{
  "n_kv_head": 3,
  "activation": "gelu",
  "bias": "all",
  "parallel_block": true,
  "init_std_o": 0.0104,
  "optimizer": "cautious_adamw",
  "lr_mult_o": 0.848,
  "beta1": 0.95,
  "decay_fraction": 0.742,
  "batch_tokens": 16384,
  "doc_mask": true,
  "train_tokens": 96860000
}
Each number is 500 + 25 x the weight over the matrix's rms, rounded and kept within 0 to 999. Layers, rows and columns count from 0. Numbers have three digits each.

# up: layer 2 MLP up, 384x96, rms 0.101, rows 66-134, columns 0-95
# down: layer 2 MLP down (transposed), 384x96, rms 0.0512, rows 66-134, columns 0-95
up66:482480534501541493491487515508483449474461475550475523490490477487531530545505492474534537535495501429433539500480457512495484493445472507468473504500540559506513514468497455542496451548516519439452460518523549533483505528504500486488527501478528465474513532465546478490541512492521506522
down66:454521508514505499465499541559457553539476465499489498486504509502450521521486489502514465480502524484497481512534479457527450529528472507513491501515472538472550533501497485481519489511491493474486494490502493512479468490526540480499508497447536482531507504516512499493481518528483503507
up67:456481478512527525522473511464548503484505443552488496509501479530492472536478546448505519510471520485492493489503501485527458483509531545534527482579543527522503495513518471546512519486506473474486514511502493492465533519534471518492504534503522461480472498475443491488544469511486494498
down67:486476502524476531518490524486500522488519510498493488483503521512484506482499530495498515477472509506508514496506499507466529489517522501546509482498532479516506514496504507500525482515481501517509448511504516513528490467489469533519502513499514487450496471480455502481520484500508512469
up68:476486507484525507524485539445535472526506490504516488543499514505539539529514489467476497547507538490498489525461532472510513484482470512546467503505492465505505515464522471506523519525539509509447538512516499491476524491525476488511480465501535467503481453497478462494522471529498492520
down68:499502460535462508495502483488494483495484511501511523527540505498474509470478497502480476517507563477497465503507538506473526488509520494490444520503478488491473509522477520518498502509542510532510497511487527541531503491508490491560491508504475497475510471518477492471506507489456455505
up69:482499518520482471500488524442545454498466506543490497509477535491482477530500501502532527507524496483474503534449448519497502493450527499503516506487518489486487507490474469479491499546529500479501515520511493456507540546503495473517489474479501502518517498505532464484490514511484518491
down69:522464542533452492478504469454520522502450513524506511455492518494475471504521493545503561527534508474506488498473472519476503521513545514488499496522529473520512523464521515424494531551489492475521522468523474438532502490525535462542484430498478494515546478487550454461468509525498559525
up70:470494502460512488543507502489487493501499484488506526509479511522502529551476490469498500517492542479448514479457477475535461477481495559520446494517514533490477484491505466535491520489539471480485497485529531530479530513496481504526502517491502524517533500480481459503545489547489512518
down70:499497501489506496511492497484506495488496521507508508506505514524477511507507517500500507509462540466465478504459510459507498506517517541522471493505515510502505489513497505520491510491515496486501503490525509504478498503491488478531492514496462510495509494517490467496500503524504491495
up71:491476495493490496499501501482498487519509504499490493495478501517496495524470515481503484523515536470454505496455503476521470499476510510523470498493503490475493481506504492531489517506517475496476499493520511518515511515480484510523503506508489531502518504494493457505518498509505511504
down71:484487490503491507504480506511510480509486502497515498519488495495503512526462503479513483536520541439457522505422549439521479479492505541519467478490495516475496484512501497562514534490529456503481493470558520503520510528474461513555518504521487530489509507517485424487505482522512491529
up72:470514533519519459501499539519502466518477477497467495536485449449495522554518486505494543531507527467460505516483462475480485488507474541497467547503530506527462539472457500527482503487532497509492442502535529503500523506537496478504494484510546467495519486496505466482509482494537495569
down72:482506530520478480507509518448510478538486516484487507500499449523466497555521483529496513506516526447456509492478477466469475516521484487502486503486515527537518476486459507510467508481534471500485473499525512513520497510528498477587511497526519479524502511485503431480516500529523462555
up73:472466493471504510529498524484500519501487500488500523515472491489497496552469502495502527507545529456466519491478464480523487487485512549539475496520537525480482492511510491506494518481546475494496504500511499500481504526467474494523509516523497524504515489473499448503520503572523514510
down73:485479457520489487508489521483507520522471517498478511515498496483483501533514498510532497533489546462459510497485536463472482478498517538519483503532503498481529492496460497523468513456534504524494535504512508497512480488514491499550495504507462526497474532497525460488483500520524477512
up74:481491519474524491529493505474506517488491491500518511505484513494481483560477525472493521512504524453464514490463494496512470502468503543503475498522523515502487494507510486505503521494518466503496483521522497506488516516480467510524500516524506518513514495487477455512538482529499477522
down74:471507483520500483514481498497502492510475513507500476521481509486489492556498502482519502518505566427474504524447539447510483464517513536503469474498519523502517501513511504509508521461505491511496510477561512483507486491507480498566482516506465516474482517529473472519498475537483468519
up75:475453501477518502511498504477492469519492487515503501523462486508495515549481511507486497529528531434468508493466469479526498492454466556524486509485506505472485454468525490504477516518539456464498490514534517495487520498471461511529529487522539495516521502479486479502518475552499527512
down75:485504491486497484493480503471496492501491512515484487500485486518519516515523504485517493530492559431490523490475511479518518538498487514515508492505484513511503493493528523500501472510518475496474539481519503493505480499506486495505511513530479530496484509476506480499479479505495505513
up76:467484488473490486510439510483526482523473496510479515486497485513467560512513537470505491504537520441470525492505509476501504476531530536512508496522518468509462524511514531468492515463510454461526476489491497519500498518499452490484469521510534478522513492457486519536491476495521526538
down76:515527503502488465502500458514491526501474507494470496512480511539484480519507449503504506526511437523498480488505481541464510473507535476513500493515517534547510518473495547513494489465503518494512482479456483515483489523473498497523528531506572480527502494482518519483471486525485480488
up77:464485534484522508512451546474511480502438513500472510498482459497511523544458496498517498533482492481466515489455445498521430517453516514509504532483482503497499473475536494506471511548508504502516514452535512495485513506510491502479512491479538499536522503519512439499529484524483525532
down77:481511517494500503507459518523477496522476527512506476514495457482478517510483508559529483511533499455503515544436529451475462535481501474482497475519513506488499483500523527517516516501522523521501517488544500496525492520488517495539491499487497485495515490511444450484518504510461497539
up78:475504510480527493532507519447548471482485520488496476527509493472527536513520570496474462511532499455479514484502519500522499493491487538499537482555455521485509550517569536485510510485549463521458462526501490529489540498536465464489500532515524459480471482464475502491513456525520526512
down78:504538494513449468508515482524522491458498500494513480516494519510489512466467453508520468538536491520493495517520509480469526486488490497521498487517485520473522526505504519520493507488494493558464481545474469529506488480468495497516479519491552513500517509513495521453510517469497482499
up79:468518510463482520499479555484513480466508485551500465507502492526502519537449523500509476499452497483470498461504489531494467525464537510505469479516531456488436487491530496517444496567509486451475509503513518526494569517493453485514498512495499531490502512494490505520538478496512497513
down79:535509502492478488517500508527521519496511481525509516495516466536506491490538492517474510467469476507459496517479482544490527499479517508533506488509498494550473454504495493551479466529447493455480460513491475514477521531522516511526502483531514481495475526485504514504508498505468513479
up80:482479488465529481521519526529540482505468497490467489509492450517520501543475506441519521501535507469484490514496518470499421495500467561519521486479520532517504526495528498507468516484552406471494491516504503491493546489500466517489501516537516462493495461503513501491531457538546483545
down80:498467478511419515474540509549522491454516498490486534508468459494521512507525492541522504492467486520421487502499518492495506534507452497557548472454499481523559574537485519516530466535540475487505513562534476508515466454474491485506482547489500500463488428499469559474470493530522484490
up81:498478494481472514520512478495480516495488472548510513484522492506493466500465504474539481505538480505498528507499459456493482511511500507514496542517483458495475476528493503498479492525501502507501503505530482512491482522493458491508509481539524495518512473521504494517494472523482551505
down81:519508519510517512503511501499510491478496507502476492492486494484507493465484470495498524529497497505485495473509500511508521510498512499473534484501511520493531506489478493491512484503467478504523530498499510510485509479529502508482509494481480478511482529457498502502484507486529495505
up82:484498524491492530508485543452493482466482470531487532521484530538467496545468504457505478548531521466473487530484486500545474504466505500521473487536487536511466493495519500485478453496503466483467521460540509483475489544536468497513545475486530522543526524508502494509508518509516527500
down82:475527523487540510471511551488537513509492497493461486464510515546471517522505523463531520475477524449512487479504505514501517486454507486530450496513491504500515488530534491494523499480487472500507563502479495483507507489519505472503509506500507539508509458511490456487477481498519516522
up83:466482492434511493539500554511458471520516472547500448531477492509516516539509486512489478507489501476488546477475495503546485470477458545534503520487510534499495476481534512490474490538533506477454492514510500524488503501520458543469511481514535495541490501509482505526515449549516511502
down83:502517506524499452538517499541477512528502492516508450498500474481497489471468516517442491479517538481443493485489493481478512517502467506499497489471526496493497503544528522459466502492492519503457529474495495491550494473532482521519516502501508538551522507471439502495541499528498506494
up84:489480484500479493518517519486506497508489499501496522503477508505499504515472515498503509510517522469462511491487484480523472491479480529520460505493516511481490490514506487531509499503538464475480503497525510499504527525474487505518507501519501547488505505495495461495513509510507519528
down84:469475482508481507520481521499511475521466501501501513520482502505502510535464504502520498531510538441458512510452528444510469482489491542532446481494515521485489479510493513568511509489535459491480499473545506500504515524483454505553520511516485537482499519511495424491507490520506493543
up85:483506493479493510497497528497487509520504485506497553486470512498509505534495490485504500505506549459479507497450454459531469479466491548531465499504534523482475486515488495516512501507522487496482486493540523512507513523496496507508503525495490505493531485502496472489527503538521482540
down85:491514478505494514534504492498518473525475523493482522520493492502517521505482483512501486553484562448450491498431515432496484489488507559523490459508507514511504503520466495555481490462505475525495493476540499504514483519493469505550525508509498526503495519508499421479533480518513478542
up86:460474482520519485497453544472514494471511506525500524502506480472539514522523492475482544505479518495473537457453473465537453484504524532520479508508557540505473512469505449544471526494508510476492516527568519526519507483496510524494523516475545478458470506523497470483542460468469531522
down86:482467529539490487562500549476489490508505524496452477507503432500496499502531538471489490499523536437458506502429520499507498534553561490475489474481549503492480461522488495550498528464509506471474552488527551505523475504484471515511529514556502509492494462473500471488482486502473524499
up87:493500530460517456532520527505477463484497511511513504488453530517459503511485523499533521529490510497459499472495482514499465480457522493491443537513483546502497485479534431478506522531509450449478454497525528475497506488479508507501521461487536453507544501505511485514508475486493545482
down87:508527541512529479512490513499499494468465534523556480488448494504500452506537486512466468470518487510450542501510494481519485472513516468507538504500476510521507549498529496525481500531533498444493471461523491509487502501465534498523487470491530495506538524525497492517467456481492516501
up88:469448484464463456535498525530488448489476452531486521500498476536503528523465491439495544512508555476468528513478492499488462499450459515485477498525519542524479445483487485507545496517537510481466500492521574536466501505481436498495499467501519464505533494495528516531517511520482509565
down88:460518514481509461544505519507456512491499466524498511527502496474505476516465469518489482507478528479501475555464496496475486529506460495463529486513504521507539489481503502497562514469497514482473456474515498523509502480492504510500517531504493478529471495511532544526515513516480479521
up89:480473493480497489533475522499525498508496517492487533514470505501489506522488521479499503530514548480475485512463485479541477496457491531524490489519527524486488485503505485507503518502538451489495508491543522524472526522473496513525514519486482513509500504502473462519517496542501493525
down89:484489468502496478526482497500527506507478533468511504522495514506496520516498512471496494524497555438464486524440540443511492473492510553520508484506521510515496494509497496521494528474535447509500528455542503519484493498486475509571500501500460522516479518518475445473497497527491467543
up90:499484522465538498496501518487510517516458491506485504492442511502457532509466496493520488545477530469495496518504479472523510497463511527492496451527514548483503446518538489540537523490524496499475495496545519512480489503518508513533490524503495545475523468485510468466509489504492524520
down90:460461542494495485532483488528521500545478519520493525497480508482485505469477519482507449518494519461498517484473519508486506458517479524439539464490476523540490464525536547493502515498495470481503486472524516487484483481535518526543523514514512525511499505480498442509535449497489535516
up91:453495530492504519504482508513493454510457514526499494526518460503475497539502479466539556525501503470477489492480442505501421537491509529521495532455528540509488467463503510493483497524484529493479488512498519483492510518497528495482483452503547537474535467497529472470484530510496540511
down91:491496513513503501504497481473508519490507501458517483480517476477493495512496509523501499488515517493455508513466496498519489531506520507459464462496501516520493519522487513487526512494537494484467493501512463503528506509521529475531485486479504436523511491508500526539540511525464466492
up92:469514526468552521550469497483473489527492497547491504465511500521515490517489498479487496525460519501502539453509496509507505494472478509527469545520457544477529479478502483561465483469490496481501487486517525517541470536413476551475494525488533503529537516517525483516543484545517509482
down92:511512521513416466453547521476478548505466503454447479517523476505506457498521511520430503509458502481583488493512510568496497479522508523465524504456505501522503476475514531460497506547505494524524512452503481499524533510544516480493481489548485477463508488509537493503528467475477532505
up93:473452493499527509466499500487531471473505520494496489489477504520497457499492532473494542472543486464456512536500531506511518497463488517467508449523572527517454501499509496470506525442507475507515490548488564519494526470540482536512500500498496511454496509462477481522541499491508450513
down93:500522475504509525506484482528518484500493504523491498481480489487536509473532497501483531504479532490522508481480485495505505518498485517510485485506475499503451518488480498519464508532527482518516500496513519529479498529488509486505502511471498474467496455487514486505486526484554531520
up94:471480507499509514498487511478516505520494512483506514521474498514516488535485508485504476513504546467468496491449476489538491472495493538511465501513502485480466475506503465532495521521528465494468487490567511506490528501483473507504518485498506504500508490497501469496507491539526506533
down94:487485485503503514495493503498501496526494526491494490487479506514515512534489517497507481529498546437459506497435515425514483486501511528511489477521518509498499499511485503543498496513511469505473512465572506490521498501480443498525510505502502489494506514531504443476507490520512511542
up95:531438509509527539564512528445574515501508535491497453492522490501504495518508512484511510489518499514492464494496507482520496495430508526523504447494494470519509521504506498509508536480569461466486545532479528504451533490457458537526489511510514480463505496492443489512524483493486494510
down95:476513494529526486490492495509489531518488483471512520507508512502475513470472518521508477467478527502512512506512520492479503480509488494496517540485454496491493525504514514487487472497538504516512474512526506493482501490488483475503508512491530501505497499527484490498473519504506516503
up96:493494467506528482524467527511468405464510490556470507483495524527497472537490560485487474466549486485461537488482533510541498475503499510503515514512497498527471512481521552477458524473550491482508490503496498493487509475483449480478521506487541464483489542470502495524488480530485543505
down96:502533485504482501481514465558482470501506521511509452537506508493487506495497466460493523523488500471473511540509478507487520487502536492502500506524512533524496516496518527513523487525514480508488514475460477523492498494474493455528502523489507490547481504467512479462488499502483501511
up97:484487501487517525512501492489514479503498515518496496499475522490521486532473512481486498533516526460452513481477478468522468469479500543526464493508499497481489471483517491518482539498533482470498467489551510519506543524472466490535519498517522514516539503483472467503523484523501526510
down97:489507494503509502499492490494476492510480533509485470504496495500507476540498483488519505510491536426476508496458509482515477488530504529511467478499501504498498475498505501550497523488507474490509508490532487503504488512513461484566532518530482515510507512505474472499492488536508497498
up98:482482502468499486528499515497510502491472490489493512521451500499505501522481500484507488500502535462449508493463462489534477490488502534508480484511506490482485507498510493531481516495535488505465492469559524494496533541500486520519505511494480524518514488482486452519521506546501528535
down98:476504481490508483535497512501539490519477531499495502531484477487504515539470512497526485549489541433464516509434525430508492491495505545503486497488484496508503517511480505535474512481549469496470506469577480520482486510508465489557511505525465523482485517528506413506482498529506510510
up99:486465526520486436482479526491529505515469480491460544516445496523516481568502538459501529537542527473489499541476504481504469456526534556513508467544540471535469510471490510473480517489529491518512510499531479515484527452507435466532514460492494486495532469470500459521491490501504457530
down99:485519499545499458490499488495528533525452512515463465509518551509443497498498529476532564490493510512513484518460527473465481444502498529482549486498530494492490513460470462465471515529524506502510496499485481509495502479509524511454523451578512514509470541523515513490485491522505461504
up100:469488494476518497520501511495499511513518507481498546499471499505496509541476516475509489505507533473474501496465476476548475475480497532517472486526506508507482494502508476537506502491526472501489508486527505503514521511488462504510506509493479517495516496486504454501514495530490487513
down100:498498468490504500517486515499524500516481516494505521516486493504498514523502514511518492506502558444456497513432527431511491470475507547528475483505504525517493487513491490544506508466515475527488514474560503517503520503502447479549496495514476518509485522529471430489510489531483475527
up101:497483521481523506529469522491500499513486486493491553508467510481514509528499502483516507532520518472459495493448487473519457482461503538523492501489502518480475486504512503511470522507552442456491479493537513524476526536479476522520517516495505522496523497482482462492518481526501496543
down101:489506490492499474514499494503509490515487535485508498494495523487505513516514502497494483516505535452476518499455518476485481502497502515518514476484518513515503491504497509511498510477516479510510521495528509515492489498487471505544519527498474497507505502495481461472489494505493480502
up102:485483476446504488528484499506518460483496502524482533519478481478471547554469483496523524536491523479496515510461473466550444481480491562478452506502490519470524479497487474490479489520526476498443521495521520537491544535466496504516472490493512480530516494502528494507540507539491559492
down102:511518489511521505481477491542574492543511506488463490507481489456522472505502472461466492484462537474497483518477524466528484502526531477459453553539532492465509507510500531461508498515502462520500521494528512501542475534492534505509467509554498506504539493476502474511480502449526521465
up103:473464496501537512560479498488511473534437505515483502462493482516504503544494531464495518516524524486458486495511493477533486465519496551543491492523534552495484500482521476501486484437520459485497491492520522523472485506483486536488473533509506500517508505513463467479547501529521490488
down103:485481484469474505550463461474532504525451496535524503483532555492469517498504520517497521515500557443467503481496486468514515468525486506508502500505503539470494511494511482518543517490473497469479528461513522499529482483470506508566501531532443521522527518507488507494469491536485468476
up104:484506498505509537491494511456551492493478487525466502516464510545478473532481522457536513530504511461492507487479489513522472499472498499526500487490499479506482505502500489481465476511531510518513499504515474463494522530530440475522518472517522516510528481493530476485539476497470542500
down104:447501521494506468427525539504548478527441495524439524478487542563502512500521515486489515541514551443558550469499477512517509457460484521528493530504511465513504484450521438498444476526529490459492527542515455492501468474534447454529481502522489528526492539494539492512518468498539554540
up105:467480484513520493503498507476517496509463476527474542503478532536510465535516551445495483513550501489478513535480475498493481528523485509522444516555474490490487517454526488487512511502479498454513517494504519485527502530521469516520492474519507496492499485489502478507515449525528566493
down105:499523503512487484460519480483514517531466491504490497468483527519489486510485525480474514493542513482510512490550467504537501494455496462513508487549468492508508518486493490513522465521506509466471555558495456473517497518484481481525490499521530509491528501472506528497481476469524462531
up106:511518549514470494492477501436493513495508489505518505530478514500487526527470493531520517536518540507455527454510441514518526493448504512503496449496483485470435485507499508516515523463487509527496494526511501478508512502466511540469510455495485543494513450496488501490524525519489501529
down106:555502519499486513485505498532475515485529469498499474491512481510496509497508530502474525438493496491485468497485538489510479498551510469533523515514511511513509493515499508488505468507492511525524507556497493494489510512488495475501505526486522509534487493491492484505494516503485484477
up107:476485504473495535533486509485493498510508481507492537501461506523500505530479514477510493532522552469453527464442488481543477490476507555520473519495492528497465488491500489528498515498522470456473474499540503503508514507483473499527524503488517496495529509492478441511532493552494508555
down107:489498489484479493509501489464519531505499514507529502527501518524491500507515484490491476526475568466455512479436526439490501497509514508523508482498503504505494505513488521518494497495523504475497504485538516504513487504492483485545491517515490532491516486505511463508507506506480485530
up108:483464499431508516500522538472556500519479497537495466475498507529473495544509503432553486511538545473465475497474507508518477482457529537530500492514507538533487502511553484450472504482551474460521501515493467470496492448469472527479505500468554466484475543473478475534505471518559495500
down108:511491503435504494537470534485508512501507516504512467484484492474475481465504477499534501484517510532454522551499477482510512488510495484481536469499517506517500527528509498494468504515520518513511539448500482499490486513500506520529518488487550480500482526473465473516497513501503522502
up109:474508527439503495560483519473467545504490521507521513514488534485496486553488496500478524546523498487467496519478441437537497484507449552549486505532468489524533493482522484503519483516528472449494497467539531515457493489543449510484498489490523503558490518505442491501509485477511484528
down109:515522534458503498540498531478461494498433479505493531533478521466466505551472500508511463526465476458464505454486472479496494480482490520519469508469496488544545495493481516514497529495547434520539557516472531523508485480548461556499464483509518507547512519558485495466469508496511461538
up110:483469488474489522521518501457484528518514462482507501488496484511522467567478525448486498511520525495458548490461480483541443503448520563506483510511499519489510507505509490527492511493527456475497480508522526494489561522506448506513501503509524505504505519488501461503549464516505518521
down110:517498467539509486521465502501485507535489510503477522514465499505496510524510514480528488469481546467464477531445548515558538469525490539517482469504503496496507489506516463509532480463501522517500500514521494478472476474541529470508518536489488534500514496515472463502507478518492458499
up111:466478496473512498519491518475494484532496484480488554509454489509523508522477526480497499500526541467453502496460464485551479491481480537525476474495508531479487472508513485522493513513549462488484503494526519497500531511504483521530505525493488522519518503482510454512516498527512518507
down111:483491480487493504511489499493525481508488526491503527513507500504485512528497499493506489510499544478461501512446520435511490482483501525512489473483497507487501499509485497521498499498537491507488496497537521500500514501495496492526507496497483516511483500521499456491495509512500498539
up112:478499489515518509497489515441501462486472487526502501510454535537499450564509537462525495545514521480472530506519476513503472472507531506519491489541490478515497487494554496499449478470498473449522485513507520461495501544533463472518514465483485498526499493474474487506484493489518556469
down112:523554503470543477506513466458506509475462482548483515467495570534506468551491516463522532504534503468516547458525448566513540513474493461496521474532477522513497485453536438505500472518512489447494520537500411474540517501547447467553495505503486514560441498480517505538475477511524553530
up113:484502512458551518529496547482483482486469505539529465468501473525513531543488508456506518519493478473477517450506508507515448511477519562504475520465456453500504504485516504519472483486491500496507459517500533543469564477499450517496497504549546521477486439490500505494524472504547478499
down113:509461549462524480522466494567484488481553475465568544505540479507523505443511529535451501471477441450468498449521479591483489521542515546514547533457479472544481509500504498491492468527528527448452467480483489468492556510474521493514506495511542515496483473466521462476493559473578466486
up114:485489474502503464563497512493535497481454534476478569461437529513476480553485535474485513506528522481459485485494503462544483465457530514544451483546495507486472523483539482502487525485530485452512476527517504502501530509469467524498527467495522494489537504473481466514545495520463535501
down114:475470518527514499518491507522500500490455508481510492480473511494487504529476485489513526490520492452436509472485564482518501517480499466520528461528484502504543518562494524531478461459494452509534521509477515509513520482505508527496511490490541501499503517498511512523530490445502499469
up115:488488477501516491529495540431566497474448541496502521534525482485544524546525486488508511519480573493463466460471477500502443449509527541500510503541513449513510545457479454494494507434504501470514562535518529482460471489494446515506512498494510440508482503487438452526511514487482552494
down115:562516471538450495487451548491458460474522502509497528518545495483476490498500533546507489461477465470459490510487501490472564521526517486522488503523481459531518520493539543531480475493487482506485496539481462527505472494494451516465469524503524522531530516454507526487485531496477508541
up116:479481471527473489547478529502484450514502484525500492550490510503528486537495492474488504538505546472487469523510527459518465516526471525532500444545560521538500499480533488532506499496512473449437549511500477444476504494498478534507536474524503480532526518487446463516505485556507503498
down116:497472480458504489518498476480484494493472537477527434546494494511517521512518497487534489533487535466473527524493537456488475472543450532484474529482496483513513518538490483542547509522546516509488455497483495508495485457454527527506541477528484503489496527524448511504499493518511533438
up117:483484517521523561505511508440524500500469509522483483507466527531472441544489547457528527526486480459491537487505486507501472510472493514549485484503476483485515494510492498525458498491524511503527501489528487458514518530522446493546511497526529558493513466479515470500512476517492522497
down117:455490510470480491449511525471508491515438465539452540485469549551499501559517539477502492561525543464507561449511471493528495483444495505518483521525489486494492461449534426527466469518502489453490525534546481494517470507521438454542511506531500559528500541481529494516522451501546533520
up118:515523519511546482482511522474498533495475496498457492476467463561497530537468538519461492542471566497516518455504503485518515479469464546499491489528493489512488485533476513510481503474515528525508491502500502468480496531463525519452493460445543504466476489503506495490571477510531523514
down118:493442486482388542509518471522526471501561479508588507547523576373541478426562515446576500401565370532476450610485445519508509558495539391490486535439491505517450545462539496521570490511456499455497506510549566576518528454500469405554519534566425522523551487545480541513358547499478442511
up119:473461520480513498541481496481498516494487501504489542516471514512508496532479508477487498512511536476472492507453487489532461487468474547519490475504524512473484482496506487524496518513540461471475497473527514515490509515491479508521513517498507534522499512495494447513524506529500493517
down119:488490487510500496522485473495506493503482531493506517519498524499486523517486493487495496521508556450470476518436523443505481491505515533518494458499521512512493493501507492513514509492524469496497523480534519501492489495489488514535506506488481523520494509516489454481496519512498474517
up120:496509487495520523549543526438489483536489476537524475499505496496515465518479520483493507540479522521458506499488496530513499441450475498499509542469447509492519494484487480551467500486514506462465474492494537465485514498508450507540495535460487469498540516498485488463539506519522492466
down120:500520473507548508490589507437489505474500516528470490534488515480600439513461517541553472450434515554456519463528508533496553435454544502481557507485448466487562523473486462530468442512507581481479479485489548487462495497529476487502475498486480478501552474535502478479536517486497561457
up121:501498496509522511520458509488500528476455530490469528442478475537499488541475511507484520532523493488467514516497449474535464534509533534533480541507493490509487505449498455473474529489500508513517505483514510540520538517498468494475499506511519483489486502525511463526553474493460489511
down121:494504472498561526494457495518490487493521551501473479492471461460528472500424513541523533543543479468538521502546521475508491522466517457515541492499500486500502528541477554508538480489505514537527506489477508511487477497476468557460475521470490515493526494474493461511489473431475519525
up122:480485478495521458535456519447517516502501476513502480514506482495540528529511528483479508495546512453488525475518503495551476452494474515490543497478550487527475542482530507477490507512563486498491518514507521483497502513537454480480505481482478487485481479453481516480512490517461527548
down122:546506475553476493500479476543506510562514513495516486509498484503534487510510496521502503533509485464503485503517482481478520492511494493487489471522542463504480530482479495494514480501512461520468505515482522501530466480478506502521500515504552486481509474456516554486521514509476495464
up123:522455464501494521541478508479522468496464486504503567432488536503498482543504549493486487513529515512487483482507539493557455498477538514509518403542483469494517489500491505466502574466541493539527502507478492477468514499461491517529516497517477509490497494492464492510487531510481487492
down123:536555540476497497448536472503474542526507528479512480525487475474547498470514490518537499512479485496488507464526447475472489535520492507464504492509477513500483479542514499505487472530465567486472509467499482506497488524504502516499504507450524512540502479519545474498494516521502488492
up124:472451528440524532507456560473507502502518490534501455519500486502479519560505491524542511526525499452452488529492429530506510506492514543491512504496496480538468507450537493500483479511520510468464493515525491522494505498505466522485459510506511498502520484454465488502529498520532470512
down124:508477511469521482496484514503478538491513472514517510507535472459492520491488546484518509477512476513467458481509476522495487462522496530456493471483530506539502499482533515495493471534482512511473529488477465535527495538499516514525509477539529476514480531484480488493533509500492471506
up125:490493473484519477518457486520495452488502503505499497530462490529466483549510479532526539486528534494478524527477460470521496503468474522480464507524500519472490479478482457491498509535542485512460498532511508489517502510521522489499486469489505505529474493529482473517517500523472535513
down125:525474496510490509499495500525502474523513554483498497473500494486517503507464473518491498499541536531473479464491505569501524478493511488485498487488497492531498512533493520501527490504489487505519509500466493485504487519493515505520486491492503486501480527480528528488450488495482487488
up126:482482476495515503553492531507508510511441498532467489495490459516470482509459529536513505546538507473445527512492475489551484474509501536523527522546485503494490497454498477477481508484499499507482467489511530524505484518541503476502529514465494461524483505510513473500556493520484489485
down126:483494485508545485513504493494476496526475527551465481496484493479467469529474539537515504535532505511538515512474516521494503504496498477495517537494509511513495482489467508499528494516483520535506488508440507507498461490446496544492493516468517478512507459505481474483515500505511525503
up127:479491495493503503495502515478500497522502501505513508492490508508485486522485524479511487511508535474465515498461484472524482497467523519531480504516510517479482490501500490534494514502517477499479492482525522496503501528465480507519517480502506525512521490487475463512522485532519497510
down127:467497470504496503498477522505504478532468496497508495525500499501486500522476504500519477528497544443454518514432542451529486481473506540527472489502501526481484485512488496568497538475524463500471494471542523505518498522474458500562527502517486535495501522518480439507505475533507482512
up128:502503515483472556522496478510433482530496498517517490526511524473500484495477481510493480505492496460505521485475473489491475530492480492496466507502476499487491493472499492554504478563496453474485498447519494522506523532465496478539525504522494529529550529513519509460498516513508485513
down128:530526471521499448535463546530554516551493503477479511493526465482540504509530545503512496485514524465540466492478538467493503508531513527503552499509510491533517490469471495483450505442503542523518520543474481478430490507516516557499465480483517463482447494469506469513510510455496469480
up129:498499503471501501529496477491518509508489518521506537514486506527515521519463489458495491514505537494465496467440499485532497472491478544509456492505499482472468488495498494526521498514544470512489496491557520508509512507496488514526529504480503538492511488503494437504522494518501536539
down129:491504487494500513510475491500503488498480526496482531493511538506503511530492507496511481508489540464486478512442544450521493475532491543500481480484493512468476501520479502532509505498532488520490490452538528514486513494515467495541497507501452533498507497538498439489519501524487508541
up130:471490505487517487509543515513496515514475519470475462536490484511489513505452496526539520532521517514493482494469464482497488504490470530489489537475522524515463478456507482524469491505504482463475461492552481514473508502531497517511507478443505533488521459532497490496523521503552536529
down130:471504513498525497484526514501478443528522482476473476483489496505489542496481479525529516503495490567468482494512497425498510497495488500477478475481543481524531501502482549508499476497504487501485495511451501539498508523512493518480471477433510501482537509523525507509511531476500520469
up131:484490492469490482514501511506508503510498495489500535506454510492493511533472503494502492524506553475452502494462469480541468476483491537531466497508516494501490496503519498509507508499531449504488485484546519524491527518491474497510515515507496503520501500487517473515533499506495502518
down131:501510467499491494515477505509517496494462526476513518529476504491488538540498504500520477520497553414460482518440525425504485479494515560530473474497505504514500496521489510535486504481505483531497511482562506504483496512492466482569506491512463494519501501508480459503495503519502486520
up132:513504543508523495519464470464490491476494485510496541464470548523497503545458498492466490548500531501482541456484499516507512470457442484518458521528504490462494470479540442529509489518516507465524488491532519524517538536467479512487486488492511483493557514502514509551531468507489550506
down132:505517516518500450488540510504544487456471497481488497489493510524514488468514516531433476459473505510482516479502514543487489497493524479511533566496476494519505514505494503507481482514538525487517447492502482533501463502485518511528525480494484522482554487478498495528497461480461528529
up133:495481499487500478522480476479527511488500518514491517480468508514476468552483512482516521520499531507472537516492504482494487437480533544496487485532515488510505454480538490534486528467495459488500480493521491498486502510499466511490481511505540495492541460480462487528532525489538496494
down133:551506496502526503492498477527466514502510523530480496497510486475478513535470467504454474542461502521506500534534510441433516505492483497503528508495475496525492515486485530503488538514499504527530514521526444481483477469533545507461468483463489500492489484485472546555475563514489495525
up134:473449488503525544517512518502507523497473538484474511489472474507482475542466523456516521549526524462471482505485490461508489480481486552540504514540533512511456495493526513497479526481541454480508513510537492494485531506486445524499523487536509507530535495493493462478522478552499478511
down134:495478478505513518475523541506520501523489493546466514529494547514482509538511503492545514530498525422463495479462533491500505511536467514499475488530515490504477514497519494518476503508502468497502521487475515470513512465496494491547522531530433507466489483507498492493449486529503478514